Part of a small language model's weights: learned positions, a variant of SOAP for these matrices.
Each number is 128 + 24 x the weight over the matrix's rms, rounded and kept within 0 to 255. Layers, rows and columns count from 0. Numbers have three digits each.

# layer 2 MLP up, 512x128, rms 0.101, rows 443-485, columns 64-127
126171141094088092152154072114126148114138129083192129200137111146104159126086105175126116127103155171110143146135134147153069140137130075124153106126092155121073132190092133138100122172125131
150124115125120102177163114159100108132115134133131129113107089148138138140142168103115147137096158116137135125082137171144099123128144095117110113130098125111113145137138131099104082121139118
109100135098125136108124124133131112114104146100123107091080173116122110140144122157137137119153096102123147168122136096142140140173108136141121141128103137141120121115120149109135151147112109
090112108128108141120153150129134131101160181078106113130127158115086113137177142130163152136121138152151102111154120119129121084154110121114157123143143137138106112145151106096153098117116088
130077119126139127117156078129111133147123104083149118120102139127127109125129088149103162131146135157123116122131118125138128129122103157073110161143116136145150135110123140144148120134138085
137125115070171138164105181124170097124134143109168188123122144152149099091143145159163124151132122139149124147160148125116140110142142126102100144159140110141130165111135144102140088143068094
114141175137119093129141096122125137125150138086122106107127143131135118127094123111134146122146126131170119105111137141098143098149117118154108112071096116145125143114166156100105113139126075
119123163150141149129121110139078131139069120126140109125097107132117116122133083078130126091096126150149111112127140130137110114121114128155119119158152130118139142126157105142176095135152150
064159124157116129113148164160136129119110130133136092107108162165108127105124138121125121108139083120147130121107115140097109111160173105155074109058136173093147154157089127103094126135150123
143126095155113136125129130157126116112107127106136121134150131138123121143139159133109173129157099132149154138121080135117112135112130104117138115102106143135156119091104094085145120139139119
137126155159105133146122114121097137094122156124151084128135128083120146089112135134156133115138144132121132151137142125119118113164147145098129162167123146122151188154159123095163103125118145
146102130119141082134126107150077136141112138097076124095110080150112111136146150112118117152115140151145158168126163129125143059118128087165133098074122141123133151139130121071128167131168093
097097105124100115113107170141125130100133111134115134141169127156093122134132109105113183169145155152153090168080155171161092108145144097127121120068111176070192125096098113120114093197114144
106110118098121119111137164134127121143110129148124137103141152110119097090169126107114155148168112097157156097121125146154104125118125140144082092105111142125119166170093108156148112093145105
134148062119126154150134107100122077110102124106128123137131144152119149204131141153186098109130086138123130158154116111150144111137092149075096107120150124144131148105107160087149103201093121
157138141089096116122185127116089142120141090104106140156128126098139168092153072147127101137116125138175108098095140140130124119152124099086132146138139119134108136110116093101082116135141140
161116107120130162111155136114160151110082095102123131113173147147111098120138071131124129122161139120169138114092151128113113118150126125143100140110074108116117108082080142151117136132146104
122125123128132144153145145127125113133174136119149169135110087116122127120166105116137111131152111114112125116106120134126081134115138149116117085147111107125131118116127122098143101082129115
111107073097159190142177141129137088118127149159113151147116102124128124144125128137133123106079157129110128096110076156103130103148127124115119147177136154098119136146152080137129145108125157
109125112117134122130136115083111123117119125139142125110162115128149119129093112136168126152132083154070122107105146099107107106146126136128082113142135157114098106117112136153145149175107125
119132140123107140140106135130120124118100097139118109165090145118143176125142121105119136117120123154085118073140100122112120147146114124148139150165161118115126155120115106124115057165122116
140145157136110123139175169099178156103110151078129101117092138121141112104123101112106122128120119124091108123129131126143118145120144145117161116149088113127108159129135130081127123119126081
094105073121118100143146131098123150112137122133123141105118158095176139151156154119148102138107161165141134170129149125133109132126113104096099096111118115148117122123149091134096120128132151
158101112155137143130079083096167121095157124136137119091111157142145141124164127123125092136064124143092124133121171148127086147108167139145103164145103082146107137090124180134083159095139130
134138129127124135163198136105131121155159142151128118142118145125080149121156154129176131114120157175130152138071127118098150119106139128115102100099117100155110128138162156161084115135157147
111101109130128158174166156180125080158110142143106194082115137087149089099165157115177133108133126162149071077142099089160141108124131128083135120073122112134140093137134103153147133087176106
195107125124122125150166106135176104144166130128131118112165114117145133141159153113154114119138094127129106142148132116130150131122122111139132178124098102155135111161126115085132086109157164
072162148156137132134081160109129129139107137133122112118142149135127133119118157124132094136167160152144116113129130153135167113130117125121121124122145109138150152141159155080172119134153118
146126124112151128158177141115094111118108133184139113093112123128132111156125142153184142160133119112136121141113081134121070092132149118120116113116106156111153138147114114106176132142122145
145121141107132138175150120160135096100132165134139136153160099127118112160144131100124117141137109119170111143139136133152093146119107116123125076101137114114154151123147160138155147111137113
139131125110106194160158166117120163146131115128117119146114164122104111123138147124108147161151150145109132132100137111121123109138137154102117131121143086128167113118135081094146119130139145
145172155146146129111154143118109173150121185169121123158075128146114149128084165109152089135123169173084137127114118100184110127168154124139119128119128119126168116095129125091177105095115164
133100147136117097123143144106138118147131152128171139109128156130183114137124143130136119131117113104133114121112154142115118131115134120154120137108148103114139129109152128124159121157125145
156138145102124117139099112126116086122118151126140101104122138140171128096142115105142108145079086105178104123106076124111102131146142160135134114139138148155156185159128152142143102174129105
109120132149171136090117158123138090127146145105100116160045104111160096126081158130107133142120146134105086130119107134106141137133135166091106151115145149182124131167090123138121116103140140
155130154095078148114112128089091145089060125163143084150142139124131130080134149112146112135164118136133100136113119119119117131130135130134118086112140113107110160141127108164131135136132108
132144127173109135108132156151128153149111122147162098126126177110107151124104110133102141101145160124107090142108147151109119121135149095135174104126109149131163105109188100103146105165078138
166107141137181134123130121156107121131129137157160102135141136138104113141179117128151110123127142103135146107093125135157096133103137097095133117114127105111195168128155112131146144147127138
171137102180126121139080126191142121070121108060119091140132091135152086140131158115155120135123155106090110102159116185089122154153131150131123131140106162163085183159144145114140130111129129
160185128105131139165113123096106143177145177127132145139095142100128141122094135097099117125137161168092109131139178114152132107133135147168105110168091185123098074085178161094095099140150113
129124065131124158125138118137131123135141117142112136130088114137120136129158132123125156119127147113137133144120135105124098115122186069111125103106120140106151127136143062149135117121113107
134115126147128106123139123148138099123149131151103136129121099143120109141159123094120104103062075123118138123135129105127148160164157117107121099129183132157151134120132092175111138171115121
136101135115155134142150109113129125128148142138161134155123128137140129126160097088118159161092134153161135157078142137139164135147139124093122160085124154133161135186127136127127093119145109